From a checkpoint of a small transformer trained on Wikipedia.
Size: 4 heads of 32, MLP 512 GELU, vocabulary 4096, 3.84M parameters.
Training: a variant of Muon for these matrices, 96M tokens.
Each number is 500 + 25 x the weight over its row's rms, rounded and kept within 0 to 999. Layers, rows and columns count from 0. Numbers have three digits each. The size before them is the row's rms in percent of the matrix's.

# layer 5 attention key, 128x128, rms 0.197, rows 95-127, columns 64-127
095:523473515462493494480515504504508495491439506493492511510466529513493466470469522533521541509535511539527450459472463502525498479498512498491492478499505469493470495485524479448519518485490494
084:501517513479499486505485492470468488497543532531524532515457492468510511524505464493470469516484484508458462511501530490538509501526509505538497460501509491492507484489474485550532489473505499
091:533492511496490507518493480504537497518464479551533493500507549503488460498490515458502500499507490510508515525506468489502525489522484467524475519541483468487502469483476547432471526477465512
080:499481444473529517546520458533550483486522496510531503514481502479520496420505519478487478471487493512519504511546504538547520494435521479491538524499482491512478509504506501478448506496509509
083:491489529502541530498461479498485480501538516448514481526509476501497532528473523498500513498439485504510517502491515503506487502470518518522536490533510503499501477560486514510470504502520502
084:516483505526519523413489524495500461486504458518544489473491518524502498495539493448520520520528476506491512525518500478544509507514481500512476497512486492511488442462496450551509481514462477
083:491571478479487492460486497527481509491475542516518468465518524517519499488519509474517521459570503487480456517492536484506502507487514481452508477475488493496506548543486474484506499505518518
083:478510480471515484471536482506458526496530509490482526499527519539496514484437511497505522517490490452544492490504507489504468490459455467486496438509469512492526466507468518531483469477522495
081:519509514492564500502471508491501481532497444514511480472489508512500545541533463518504521506540466487525507465501490480517503518531501532492515503460528462485464523481493507485526493480492532
085:510515500485526482464473473479506512515499515468518461465532526508510462520477479490544493455533481462496498461518480458505501484511467524509525537484458467499449481507502545516497551490565512
085:498551464482493517509495433515471513540459491480500489501541511491524486469550465513512482525509504495562496459516529476487536517555466468506495544546452506516502467488494503485530482506501490
087:517485517470488498516466511503492519469487477515485480507494493472503523519475501495498482549483519547484506506465575527491486508540532539478471510449496525519559495509529490481460515505508485
080:514522516477501505550511513477477514496516510495461487519546494522504479468472527492444521520545480498494482474505515515487501449554487508513475469487525508493532484539508531526515484506478477
087:438475515503484483493491512484526483515485507433507520483449491493527545512513524507519519505534465524500522494498494480486564499515476514454540503473511507532496484494456491527504494505549544
076:501489482528480527481469468527497491463458510506532465538482510477542526489495507485510468468514499504522496500511473465503501498483532483492510538505542457535484528460490542459489530489510507
079:458477513510488498523500523525506509462537528495500520511514505539470490518453503476518487526466503492451525499503461505523520480494477502492500579531460483518466475498490461495459534497569462
089:528482511539492515484457490517531465481487526463508524515474504447489485473517462491513518521480460544489472485484485491486531483566547540490479452508472497469488503517492514449509502531529473
082:517519464468490561465500515513510465509506520479481507550548476534448521505481480515517496516486464500466500498492511462484499494525506550516465506494509495486487469481497489508492443502533466
092:472502503549497535464495480492487484523503478515506522500470496505489491512469495498541542491513507490528523550484489499524450551519507507520533513516519520526508457497519504469513507461565488
084:495508473501523476461474507548486479511480492499511486497481479483516515470494491479502542502503507496504523454497531462516498526513462478541492501461533491492560478497494546456454510481487497
084:489551474507480530489525503531498500462503459543513485545482500520488489494529546485486506463485486522507498496502516492531468521455462494495537456443503542534526475507493480514489481479511523
085:467505477501530512513513447502492508540516477529431491442513490514498501503513539476488485489491535498493534494524466500485503484496489499493456518468500479513503484501522484573507499480486545
083:532504479531462474494477450529496495526454527463520459497476527489514489502515493513496528490471505508513503528481542535540571493514514495483531474499485506480541506523502457476517500492528482
078:525507512524522461514501466479497526510529499480484463518537483519503508487478496539491475532502519516477510478511547479551489444484497505439529452481491502504472509497539462565510483476473469
078:503526506541481537503493521539491450467491522503533507478502479449507479533444493491519528493538535513524521537421516518505499450490493486484495478502523498489479505500456490447483482492531500
089:508498489504502461471476500504469532517490514563485523533481520486485515476485503470511488490493529551502492516493471517460434540456515487537464504497524523534473433489490503514523510505488512
080:459496567498509466504498460480520447486524499474458527529502467472513495514535506460509545508512532501517541492518527477486461511471526508487483507463498490485495523494485467517498502493509501
077:418497452494493462501462474469494466498498527489483519497518506501506513509494491498468496515522513496519485509479471519499533494520493517487483545508516506511512507493498488529515515512474510
076:483492505476536516497503487485498511494493503515464505518523528489532530504490524508487505507472501501498517521482526521472526419470491501509494508472556536501511448428504465547505497455471513
087:502515520522505486516547504497496457485488489518515537508510553507496525490519512513541447529522503472543499477477499511463495470509499485467477508489514487537528531518554502489452504467506523
084:487497540468530477519467521532469513493554553553476516482538536480519508487520450524503470477491509519490530523507504502476510489505500480538520490480464482496497476495510474502490499515481497
081:526503522518528528494512485494523490486501446510461472451511531482533511501476495486494538497553487470515516501505502493483515457463500510506491522447432471483484499530471472528499487499473468
085:505492506524509493493482465481482521542520502498478475505473486516537493489441512489496472516522484487519484543466544472486465502527493494466546512509546490518445505488527509541545517536503510
# layer 5 attention value, 128x128, rms 0.166, rows 64-127, columns 64-127
108:497492535501500515497520515517509498555513514535502457520479485477482517532504463463515526488479549474487508470472488484511504498539447507498533524487514494508486492495464512492495481472479405
101:487508484499512527476520535526485523512493541477522498508481449487521489475517551494494512497516455476488537482481483486495479515491460483507488519489509509487484476549488458525485538446471471
110:501523532466492541516493497480523460515525514521501532489518567483513482489488492485515523507473508475500526515478493456475500498474464530509450513509479523538470517508530487507499494477480497
110:506518527498526509508546489518498548475509541517517478471484503460530516523506475478535539518447520489497485572519480481473517498516522541473501490461479506497467445518500534501518510486502486
104:487482499500484524486514521540486492497474495512436533505490444531501468465519553513505537506553537521437504474503494469469514484488495532485474547459538511542509507542506500490463503497489491
104:464520479506490524527510483491503471502519542454445551494479512492477476533553544468507435507521508469544512570475481525501504515510432539513449495502471518516489489526529488479489490508473518
110:522543510503509519525532507489494500494479524498486516486487486475495487466452472494450521463507539519517493483566491481504498503545465503498501486500540449498513492535472509515531510502480465
112:517472463518490512501476453467528503504492530489467513498451485497523465505462519490484529500559484519485524465488483505504491497509548449515478478509518517498501470502469487514466530487499478
108:489509539474517522495523546478479524499459478456505490476504540512479516502510499520483560532460463530494493563514479485476496502486497536486516491506502551472498505511550473480484577524478459
113:506527503434472518519518491535472475483512472487491517533509522504520514492490500517528542476505540509496510495581496484498480520514505514463536481505518514461507512456465542494518505491460504
111:506562520496506488527500478474448507452433514483500494485478472532527514538518490502476534509483521445464465493481527500552514518475457490535473482514527477539473514545505477501499497484491521
118:527466493520507455531471517532506501445490526500455530518538498486483523496510510512515503501466487508457517490538494456456519475451455536504477527504503508503526527444546525499549481531510452
108:480466490558452461497490498546511448495500512496485501520466476503481508512511484458484503472527519515503489503464525506510485501489498525506496496509517484519498491541489516505510470510510467
112:479510484465511526522547479517469491493503486506538438443490453458521440529514511511495478506562525494486491546468516522453514506526532515504524501487488503415445530510504519506454486519493491
119:482499511514531479529498529490469481515511573486487486561493507519513463511485478453479489510457528479543471513488487498493501487514544486509483512526475516537497506529510562524502507480462489
096:530529475500515434457510522513522472508487497499524538517488553512468488462522499436439501494499495481523501519498480489513504475478501492477525480523506543477524487474564507530535473528514511
106:526490474530555495531523502537464445529483507480453546480496486504503467470487498490556557466479466452463495495502501487458460517490549496499474520494502484556509535501502498524507512482498507
115:492525507525480498519480525523476552486525492467463487457522508511485492573518488502493547476530477482505500495522509522564510502513509498464504531525497464488512498459508469496494492499551476
105:498502518527485515477507566461505524537530506525504460487490528513483523480519531533469474495472467475523463504495533476450495494498496478533518500506507444552531504468514485474479531532463476
107:520459467479494533508496534518511493502512513494546497555501493521489482481468476513502506554503496478521502498449508515469541519502444499512522471564464502447498527499497481523502521499431519
109:515484492472518534542473509545457487473523543486508500521486514529509515473435530504477546517511497491490492482483521502537506550497512491482488480460478473520519508427461491528507532509466512
115:548491466483474474469529506503537433520497515508507478476506496529472501471448489490500533442489567503490471510533500541506511498542496493510511459525484531519514491518501487509469527513517511
107:509543496472521545522488515447543495506470523445497453500511517478473534492477506500480518494492499529485508470482531505483509514473440464510506508478493472484530492471472481497531509475501455
107:532495501502455558475485521524518506446499490469488481496489488523504519457489497521501473489520523549502478564509529530498498505551490473493507494503526491484511461489541491518513514512503547
108:476510485483479463541522466501531500509505514468454510462484538483505515534506487531457505482451546509511522521552485489514477455551505524491497518473432469536517485531438471476485502494473527
117:481518466482489508492490510511479509466516479541490515472471520508493501442481496509477521488513553540511502473507466512496459495500510512507537527529539492511473502537466492489489475518516484
108:533523485525495480516522514540504470502498529493496500470506519500503502468488495482496535495549481476524510514520498503523490549489474547479532505501504480468481482502515497503502467482483473
119:500490521547507478458474471460482511495469462490494520513526483461506465498514486472492453544484456516535512517541514529534471508474451492519486480473531510516517521485506516495494499512494520
119:454478522498534444465506514484511553522492517481488469526491545474492502492503494514526539504529484460508472510499452513522528475512453492480515470465527520539475486490510541487499493526466516
119:512453512481501531505513552466480506501511534504486499537487515493484488511531513459519483547483513495507493496509503535544490526441465487503496506517492510448462525515494515499489525472538509
111:475531520524489475483513517481509506483476474512493516500466500550527506474487513496484431502497506492450529473496491473540504530484527459479500506528517520499500525526503510506529481497549505
109:479516501465488483502466529481544482513510507509520502502492491497487461545490499481545464481476513522567499522472520513491492525445496505499535484489493456473482460471509521524525497489485513
096:530503518514448493520521493565521538520502505465492547496459516493528504464500540539478501534550483523483491520557518504516470510472446490485507513516517485495504504484506523522523484528473476
097:502476494538502469525511511472511454493512527497524460467502486531538502558540509530543492525527503498499465469503501449496503478504530540499498468486532496454500483429482498486502503451497476
084:493495464493533567485449494497507520514510467512535536504479471499496483513536511516470461477492538502496528525488498522507471510498512444491490521516503445501509495504489490490478495455502525
105:485466506447496467499518466477494497484475470468453523504497554521484527507542501499464523510483491515518513484526475526514522488457457487498495486530492505553493483529515489496492538532513552
099:511466504538513500462486507519501512476502532461535509457474512484484532504504508501523490506483551468499414490508516522483482507469470521503513447518549495523490520496482487517475545529531521
080:498533507513515489510474481462515490499453482464515524494472524492474535461510476500538486502439501460506482505493519560485482453474479506502478540472470505474476492467494487522531504517507499
093:515509506505480495520540477504504500509485502538521468521472495522532486497508484458533488516503485517472516460458501481479503501509546522501479514523538531504499495508503507506504511441522538
103:460494485490494491467489454513500499479520458471529546461501522506480495508484513554471494510520495513519513455498496480454470516466501469525486465518496522539492507449511497486501521546480518
091:525490494542500504493500533464455503493501476533546542505488514502520523463469436503530531503455469526457489512517514489518500513485487484508529513484496523489524530437495465525475511457519494
101:469480549486528496476516526487466485545519507476508478508476478533467481505526539432494528508535534493498421482495478492522492500462498509503498495515511495469530475597496516519475499529506474
087:494510489479564488477480462528516502472525516482514547507511489496500468446504509494439507523500491542490499522487466487458510470464533489485535493475517517491493474516487501501487494568490529
095:481442495539492524477526504469492510531534483492531523503520491536482500510483537548480490522542491490488497509484486519455482500517522455488510536496503501462550535488492472500510473471484528
090:448526522561497531469502503502497470532483444467521522546528495475492500463531509545475509534495504492462508479499489534496495464526472493489558541522560463531538492487478501500504469541505484
098:473499509483514523526503503481452541476477501501503538527462501479516494498472512498496531531475494512484508499515538464505518491539500527473526506523463478476504497546510479496518462458495519
097:539526520467493512540487503491529482537470492445500508482525492494488506538426485522473508509532484481451516545469510515496497486481491460514468516498456502532492580504505480506494519543509507
103:449552469462483480499527531480516499553471545566503488492501520495508518537524529475490478510549478525507520518504483440508487542519503479519500530513499560517489491515517492497503491467483489
092:471490534489506519513527509524547515497499514509520492412473522499483512530524528547482508470498520485480471457510479458501538485486494537492494482479546528488513526526515545464461527499503543
090:498537489517500524472471483496520507483516501506544493512480496493513503537521525464471456488467474440525539480495524496553522468482479506505504481499448474486518520546450488529520493482513528
086:476475543476520550479504522490523452505480543484518521520470467503497492482497496511508495507497537503471522492483507506504454504483477508502520520544515451520472517497542515505495534478467463
089:534572496543504496492491540536552464502463506488518478519502486484486541496534496507446507485478527460463496489466487499522513501476421490487478464480573492532513515499477491512502542476511496
080:526473519526480510535480544489519522521475526511484476511482500520479520538477527474535490526447530449479479462499528494485495480505494514485473486508497465526474505496523495488511512498553451
091:461471493500474473477483490528455514508513495449474540510496544514498533532534479457472478492527482514494506479512503507550496526523477440503517524489478475510516493485519529494529499483489517
107:492546461524504518485480512510467503456485459485521516471521508517475509480514534464504533505466484467464506498547513519474507527527510530496503470536486478529481512554487459502502484500524510
102:490525462464488544487481497462517494525479529474527506482483511505497519495504505550439469527561508510489530486517477487505470504479472496514461494483507520510450546503455497499448506463495476
098:498536482576515495488521524466459519457502527502489507523493503488512522481498504554529502486463510522510437546508500483470518507504504492527504507522552480490511517438516488488517508428503504
085:500517477513533507423483527479492495517501531479497513507482497499470529485509476479470481505505508485570506498505470512507550485505456479517479528483534513556536532540508517505491507482510494
104:469504503498480499535513490490516507484517478483472498509516513505547465542520537462561509502521502504501453489490478471437485532509517513454559477496533487458473504474488529489516469444478515
106:510568533435502527506527517471520550540506477517501450494484498474486506490515507518511553506534487513504457519470491485483503483487475509484523527511465518512458476467538527513514534520503479
103:478478494510509536456482503478516496483498474530530462464486538451499533486508514507514482470472515469518550495461499545527530472497489500491505525491473509504498505478460517503538464487502529
090:463493492497507547516472498472449505488508468508561494509473488487515440535493501536488500524488492551489522442510488479474505492512521491519501466515508534498474540473460476490492458467516525
084:528583490530484543518495478496532505478458489478465523476459497515514506476486490508519474510434477475520462523534485488481511474517528535491526491533523504479458528454523544489527484500494527
107:475522465510487490503504501514562432510499528488481494489507548491464542524481529505485485493530471497484558459481508475498515466541515520488460484530514567547506482471522481484500467502519489
# layer 5 attention output (transposed), 128x128, rms 0.566, rows 64-127, columns 64-127
106:503550505498495455525492477485479489484532467498451565449483502503517491481486497512506470522468499520516512483479487553476532473526505506483475475494481532575503509512517494520503513530481468
104:514464510508493473517484500497538441484519472517457480501509514526497534491485483476492497514483522513451481496543482567513526487505475491483505494539500514522530529488510523457485501506515483
103:486452477495499488490475502524507537518452499499491493516460462505467533475451522535488494496488519529482489491477486476530507534525510481510470493485484478484467466525524472492491478514504546
115:487486503545506461511470522519507462525475468496509503499517498513498543452534549455476493487537529559468477485470499476545470559451502475527511554513530530493508513487480489535506506456535485
106:495499504518522476467466489457477494488509496519492515477480551490518555525460501510471484476506480492470507496483519546505501527496503483517475495516458563471499498496479519501513491490512496
099:523478468494499497484503515502522508498455509528486476512477503496522516488512454541491513502469467542495530512491488495494466509499527480485532495490501517519544485519480486514524455510520518
107:492484486449523483503456530520523491510506450484532497493495485466497465520490534488485499504477505488507527467484476494463471497486508520467485511456490523483563470474498527494497469520495493
109:494514521447535511414531470488520432505516497484490479526493497529474479522517475481492479490462497497483471486523546467478532473495506543471512507527483483493511490492516504476508482492514505
117:498465452539490480522509520484483491476510486513475503500477492517522515461468516468511492495522503497489550480513500510546526563497508493519516526479498506522500458476494482487485463526483525
109:467470453550510480462473503506542511493477503499536509442455494467489528495507503482464492462500455489536505516500481455480534464482513478497479517499520527485498445500564486481459531499503483
114:482469507503520518473494500511525511522541509515479526485508527478495475525476541519534497504483504545475527505472448505485487464502530537504498560511501503470537507469526502503495446516470500
119:510498511458488479473508482426468478548476491521524489453487503508484471530514489480500488476556507520532466493464466476499495518508467477536491485523522515530504510547452455519508494475513512
108:480550490435493543499496486476493547505509505510524489447512475514465485512483476531535523489494490506512508492515520490482483523519499494471490520453521526508509530484498486518554512513497487
107:488520505534458478482486526517532509530478543476514560521485527529479532491468502489468492493487479496478519493516480498545513538476504484503499536535504495515535478484531476486512498470465488
120:507515508520463531530506551546492487484504432497505526484470515486486499480508504568497486449511439551482483477464520507528499542513521516509491508488517495480509466507442460512502531487497500
097:467480473502484547553546468457475489517488483513484499521492506531491462507519482546545504492480498539519483493504521469486486520541515510531461483479531528530504513483495489445514512510536464
107:501522521464469498503516472461507532470508493550501527476438483455474499537553476497480503508527494523495513461502466557477549540505485502495515529477487456436494504509513477511482500475485546
120:536530520505528463512508485502437514500492493515511471498514535484527495513509518500505474545500494515479501510483500484477461488480490486476543518521504464505512528536470550500488493531476505
109:528476511490524491558538479493478498464508511497447509494489516534515433499453517477494506471526507520503518498497466524493508525547517493459453479475496497487477532521503480502519474517529515
101:496524503488483498469487485500475515515518505482457502478486518477523514476483492506549480479477544477476527503482508485522502499504539510476475512503572499545498466478448505469489508507544515
103:508491509555521504482511480485507474486492480546498535469499522505500509508494449498511459471486498483484532546497489514476522441490516510490541505519565456480506487525442541501496529499532513
116:458534535461489495492474489463493520497518501525482509546491487459463465519483473534469490519481522501512553483525534469450524537457521504460530507493503552478474506483520450496509490523512507
110:509486491478507472480528487498516451493540478497471499519529463519494509506473503472489490518460490481466523481492459494451475470537497481486514452494476466496493486525529519534496432480441488
106:480480517496543500516484493493458506489502478510502474519498487492496522513453518477518471475487460470504494497519503517447519524459511515536521510508514483528507549510457514515498513514508505
111:524473499493544520509460489512483509500507500453480511491489441502472518481526466485506469551498493539523459487510497479456487526485494517495519524493500513499488462490515484541484473517516497
120:534534505513487516489486473471461517511470474499509523552510494477484516543512521439510471516502485528505516453482542473495474495526510563473478468522511520478531487448502486479486491491517504
102:451498491467478485495503495439512519504456501511526478515499522475486489494495491518518500497472522500528520480469509516496519454498527495481507552470524470512478499491462482509477484517524476
116:534523482499499535524450501508529514496507513495529469524510510523560444501533489483553525466506488477525525524508485487496501474539489481523453497494483490478452491550501505511530508540477493
123:514522527588497469511525474469500485446499513510477458479492496517504475481507471477512523509467490519486513530480520474518462524493535484517512501506458494494474503473491467509466490504518518
114:464530487565481517518486497518525480529499474507497476469539504477483459508459541508495506499475450467472516537478472471460501465526506489477501470515538481544520517543486496518500509468479453
115:531463491529493508497519481529499510507526497521525473485474543447465481523494513514540518524491516507549450458464518551480500479508480540509541498481444503499534465451483508464528536509452509
112:530508512515502540546540495515478523454507511463525498495516507500492484467513478483486522492503464516453485503501445455525493504535489464484478485514536489490496540512472483497480520486505500
094:479486494495543451461482479438481462508504464506489473537534484499488511533468494453508506448459474477492507514492512454466506474540520517499508489489463517509463511516507497516482505509503510
103:522549507500478494487502511526466467538501476518469546495549519543472485474499473477452461496506504486462496548492526498504441511488479483523477499529485495541507499539519478524464472518494497
083:516475495485510469476538492522526476500523521524477508446527500501493485493501491484518515495483471482512478475531480454485522510516476545491476475480468512517486479465509522532490508512495479
102:524481462519562508512483479487487516514504492461507467518502481499509492470503518475553495497539498505454525521500528471487494492518503511517489496473519460459486475489513517500477486529502472
104:505516528477463516518519508478488510553488515490486522565500498514513456483493493482482535524492504520498558504479504457480437511518519500520486507516485527498481537490543463489515477471460488
074:488472495464521516503576498480497496531456510458502481497491493489488487510529517484514511492548510531506523475491479452506528500490520500489500458524538507476498510522511531532500507474520521
087:483500517481473506477493511494505476509465493514507510514555496480470505501453479523447520534511527510532478496457535516517480497494520450489511465477465472511508497537491445490534479491487483
104:525476481538531487530506524442504558483511488500517472526505473491499485501513497476532523497485498507475524521522525509520502490499487533504497499473471500477493501505513520517468540523475501
094:444503493463508499487515485516523462512516512446478477524519518491531497495491539469484478508531533445525474487469493503509508465514436535516475492519449487515474452537510523488491489486479465
099:507536490543489555527539459537491513459489490508484538548470538519478510476469478557501483505495451541467516495510512487509512515527504526492475508500499513535494533449523478485501480521472513
090:515471471512520545527511480435506476495496536534495447494520487468537509502474454516526492483448467485495470484526538497495487489521498532554489482502487494526467502478500528451510514518505500
097:510487448502533484541488513498519499465512516496487479474538518529526487500503500520493510506482522468463481513542535509503484532524480523502478493531444536543468461483488510523495557528525488
088:490471476426526483495513471464483521493496502501491479496479523502527501551477493484532506479505472474513520454544524477486484494501492525502471481466465530475495480465494505482504541522504524
095:485415488475515477467474498556529528509482536488525488486489507510488529496479498526489483484504529464512476484475502505499517515473518499507484518513499528561530496494472523476534502514528466
089:492482464540528520512495504537489515467498523486501469535441471488507508454555475487498522518471483485511510495539487506472529501466493514501529510497524493496481505495539503514506501519474513
109:574491514536481494495486482550533474444529506505513513513519486485500524479515494526515483528470504524500456505504499570458486494475526501531529483479483454503491490484507519512512496488490495
095:538474506536472481483457499489479493525507492502504519547506479499517536498506495489502475538449480531493560520500532524466450535484535509515519496512484489454467524484489517529543485501475488
095:488458526493506475503499507541505460534493482504460478487514510534469479494517500497535506540538534563503462461483473455489492508493485493470481516502496512502487515459494498500502522480508494
086:516506460520500462528506509499471483493485460459541494544494524488500522505439513495458503506519439523516521480490480516489504480549490511480522442461506549526520493499545462484498517478489488
094:472442491478494512521516486464480515507522463493498521485472501479505468480465484493519510528502534526505524472511458528481498510480542509482504501494495514443471507481519517545510441497478519
083:509508491483486483487532527530505490521497504486496540474508509484502526460528485522481534471539481529474534514476450482505488532479480473484526511495545498494467496483479462551521482497447506
098:531502500506544497501508496495517510472515509534526484454499521510511482491505493498535542483479470510472508525516517481447514505544473510488511479524481516463486501530512517528491503503497456
098:509480545477497501485498473508499514527511548506524513506479545488474511551468502501526506522514525522505539476469502450521515496456493521501487562470514531492534515420513524518503478488484497
102:546447508534523456475529483506499464466534492529512493554489506487498495507494511469509510534429508534504487511530547535513467523501537538477521483498477439477479477502508499494476506521492531
096:509485517413474490493513535522532480519498519522495487505505497518543488519487483500467499485520522482486508475474497503523476523522508448503470522506448534477493483531478487503497475512509505
092:531479495491492479512540521469496457459526487543498482548496523487557511522509530492541530505500527580488505480493502513517469494523502539465520503502475496446470530490503495476474511499471521
108:508489489543511475489496485506488501508477521541502536456499478538497514463446495520434504464466460492489480534454542499533478511497485486528452544513455526526493496514481475522479522522500466
108:507495481534453458512495509542476457494491492495463502560477506530550539476494523488475469468499475494489538498506463520531505505479503503509482514485526490512508500520476509464494484494528523
098:522474531506503439503483504499505471553483519457444521498512504528516520504534508478495542540547523518549468463469489484497530512495488509460515489485512483461469491522494537490524560459500473
086:499443509496461498469518521545565472516506522489473495516477518545492494501529531503478487502496517456495477501515527510531476493433472486496496500480463472525527452501493488504504492564500479
082:528473511468513458458485534458475486510456520566511483494499460506465467523455495498466490479546482512531509516456523480478468532489531480500515469494461520469508514508489435552498491511566514
117:567497513487507473481495476485467537492501472512556498504486484460488456502518475509513527488469529516497498539497472513495457510462525470519548524432513462476495511541485499525502510491460510
# layer 5 attention query, 128x128, rms 0.208, rows 96-127, columns 64-127
081:495502516504505558484504468515521488537468516504486525498509518473467461526481515509535540481447490513478485509497506487425454514504522490507492494487500499495439539516517508491509565504496534
094:493508532492478503508494487557482532475482532485496490471518514495534517488518533497467470482500508466498566509505500506523475449486498491473528528504529504493518518545486506493510511509521509
075:462486514472516497500484538487480544475529476477529508530529490501497520493505523543501524495538518494499513486470502512454474520501501504492523456524505484517528507496483514511598509449455490
078:466499518543455553500508519492523447497511497476511466496503486491479517491480456488528509497526490502495502535479476459488503529532521500469474497507518484497495482465534470478550500480538487
082:530514502509506476558512485528487510513489530462534499512461462522519513486463510520474476456513548485456508537441492462515503513482463527508552517527502490508486517512504513506494536526522484
079:499525507470521472548514485524508523480512435481480528490510488521453556471493528495495481488534494490506506509499499522529493508445506484512505481482523445513444511472469491513506472469463518
086:470510472517495505509448511518493512489509512508484470492525491481488542462527484468502443495515522458478484543520505507507499515479558480491501507458544530529468466514523458515535564509479490
076:493513498551493483539552522504514550452494483549510501475504491494533495505460469542522500478503507517497542522485487504499520510508452516484512501489494520466513502509498451475488469509505507
085:524481456495469469482549505514535492477498493541529494486534510515542534544545501514492511501489492493540448488482524462479477482518516506525503475472570471496515491491495516488488530510464472
082:482520475462504528482502518522542517498513515481484511444512498520486503509458549485525522538474501452540502491488514495522516516458475491498528500488532505544508502445471488480456482493501512
088:514505489503481497518527525502502463510518500522516512539445484480496501492515523539521537498488499502484561488507526520507468479539493499507496489461540531491473491441484501548496464483487491
080:505508501492464505492533514541465476489489513498476512482485523517509470542517468480531500502493447497478498484454510463461472542503495475518452455533480498528472473473483523510518529543501503
080:491552463521534474554512516504485534530488487539531506479474474494498498502495493522499519530497494466472520495479512519511496577510515531476485470481512508459488520491522486496482519524521493
083:436499478472504521507497527491549548483542485444476535508489460512495504495474492519545538508503520470483517503492496503504512461494477458503493484480503504479559533517528497504506495480494535
076:511479528518512526497484501504524489534506485453513481476440510454552492504505479508499525480483509517520514479489480474523535479541523486488505472525510522481538491531486486508504576508497483
083:532498527499481487477474475522455547510518508501483500542478512486502468514548532519498510456505487481522516489473504533533519484511524532465524516459518476511498508515472487495445522439501524
084:501551523522486535502481526545521473519512496520530479509505528489507496479458470474482528460508509524505480555504504491549478479550497473476514501539489461451503500511504526504489516475484500
088:538505526503472502512500543529540514497510472422498455523491510492503496528520479500515513511521509476484527471513499522516529482510479484465493536492482505469549499469488500503509479539504476
085:521486459482520494572479519474533527473461460516528435540519517502512498501429504497492499505477487445518503497489509534498514490550522495487462478493472518482462501491479495484502481523570519
078:500530493517482462517466545492498475499522473446491471510515510474477524498466494516441462535497495475501529479480539511494469535516504496503496502504519495498520535512486527515542486498466460
092:477469526545481487488472503507453489517517540535542517525514512482475530509484463503501497524494481511529481474499454471457463526461503475514496509507536505513479499486523540490466503574487483
085:490517487493522547508497526509507515514501441500459535477530498550507514486501524492531515536511482487462483500519508519493498522486478524461466483515460509542532500500441524491489505481485542
083:488506508480534517462517540480485512457504513556450504460493502472489518509537487509466500467486485506510484536454479516491466514515542494522476531485493495499533507535464530506484478540493502
078:469474451501512501480494496506526475514511448503466503504524528501523484491509530561470488482523529476499554468573447497508505516483495561474493515483461475455543513502497516481508552485489510
088:517476524497485491500462496527506521510505516499536458519492505482484514507532511508555488499430454509437552528507512466536491511527497514513476548487464502495498508461530486484463506530526519
076:498491493499528529475534471426502519492503540465491476492453504501495523494442529471492526472488509455528503481528510513553509518474528520485509537536485512469496480538532492483498472495499455
082:510478502473496504519536511485479522520474504473525499542490477512475517496504491471481494520486502519491549481520518481488521500485560462494533467489519492536483494463510472477499513484500521
084:481526516540514525486498511495507521534510498510528485528530503462470528498543458525496474507527509465537481486544497532497447505492489503474520496526475549479471515500475483541496551527506475
084:485507517512559513509461535457464496496526507509463498484456470476472512498501511496458516490497506559519549496479529476467518496516512518495497504506515511505515531478496465522542495532469514
079:504504493520522576515511495483474480539516495524520536469473473522500508503552536450508505487470462538487460485536484542492479475484575502492486475511496539509472518485518469508515464475478475
084:428495455522484447507495477491487536479496532545523515467509479503478518512504483505473504477444523505463474484494501549472513507513497524558517493507510507494474461495517477517485520516521456
080:551522493523522546534533491472474513502504476509531515459529509495458483459547493506484493481507507461503446519487507467498486520521522488523439487524482523519514518469492530493484487490508483
# layer 5 MLP up, 512x128, rms 0.279, rows 0-10, columns 64-127
117:524533504500480539555436507503507511447497510508514524478467439486514493507513494527460530507539461498541471533487511487546504510493498522500489493518504505505483480478535504466497494460503525
105:508527521472498491524514485457523520497498470481500506471494502545515417481531471495502492512480556489531494512517476508514475534540514521487466522463447515492468472530513469506518514469513480
092:459501522477464484511435533519498482492472527478481528528513526525492453518513517501416479469494481501505530523430504491501525472455535510497475494479506530529486504501486495535506478496471496
098:513520520519488482500513461478484516506487470524525511497480510458508481483521481541516508549472447523502513521504547488471509559486480478490535519450517469464510475465520475542470526488507494
091:502453479480486487548496486465497505465531507488466494520485508516494499527504518514501496484497536471552500527542489537578526489484442458504500497500484487523507512520506507492510534497492528
103:546521510500519469454545493505477511526499489508549500524541510544480508519461557507486521487498510515485532505479502534480467502454499491492484526481482534533473466498519466519486509489495499
099:492520494494531477428526505527469516482481524484525527474490529501513462465527519460494472523527540523501485529533511518509509481503486468560479507464502495514478491450479511477509524512466480
108:493500566500511498521540490518504499509515506523478530526494474494462488511504493446462538497526453509460529501464488474496499476534514500504491505481467472516532485486528516521533468481533544
103:495508469466479512471453492523514464505491523534442521530452518474507508492500518502533502504497487562516501495452467503487479482483488523530517504488461501480524491519517532567502517462537514
096:524535509526521509525485496483493501516481526497491446472496484506480463515523489516484488507451486478564497468499536496513501479522514497513501477495534496539481459481479505450521508452475488
082:526500507535472519517499516525499519500473482478470523527501505533498495473477527512528494514486536497523478508481485500501505519533550473525476498473523505493512481443488480516538508530527486
# layer 5 MLP down (transposed), 512x128, rms 0.229, rows 0-9, columns 64-127
119:504489489512532518533469508505531487485518474476511507495485495466519509474517527523523497514490476482528494526523468498511530491539476554499526484514525496507531503534489551479481479486506541
109:519532542511505512535520515434517571488523517519478503481525491494444461504475473488504523474516560512432459463507544498493506498480500482503474514528515511486489489455517538477485493490513481
094:477451482493530514478478517504496448468489536523466492484547506512454546440489499463541512509483480548487490516481456490501520456511519515459464564491487459513490472470473485501461493488478523
107:548451507487555488480489494507460541481527523469513489488552515511479499533505485504508530485519495493496545459517516510541516485523500474536509461529520470507507496550515483475538495519549470
081:500512487500548511481505482495568517503491544491519501493452489490504490539489478492486485513501526509504471494519535561489481496538513507509498468554476506479518527486509515506509497464533514
108:514503515507542517497549462529533460510489474511532469470468504534519496517530527497528517509470472490508516493466514502515532503489509475503490458494541502503486441478475475490479511462525531
096:483502489470508530502503525520545531499486497479509533472502494485468496473481479523509530479512488503529501494480483515510470503501454488520498488460530498480562544504519538505506542487494520
113:480539504493486485507518509488474471488524494477504500522510540484412459495483524495442481480494520522499479531503541493511539495508487460501525503495507525547514498523493510483523454541499547
102:490458500493468470521458523492503502513477517492491501505548471465498478492567511495480508546527573510498487499485513480497522508481515507517486531523485511510476488497493488518479510490478475
095:486469501446474515497511455486526500547486480494514505501531532524536532490532505447452513486488488535499557530496526452508500540531516497512467507491476504475505511507528469539454469504516522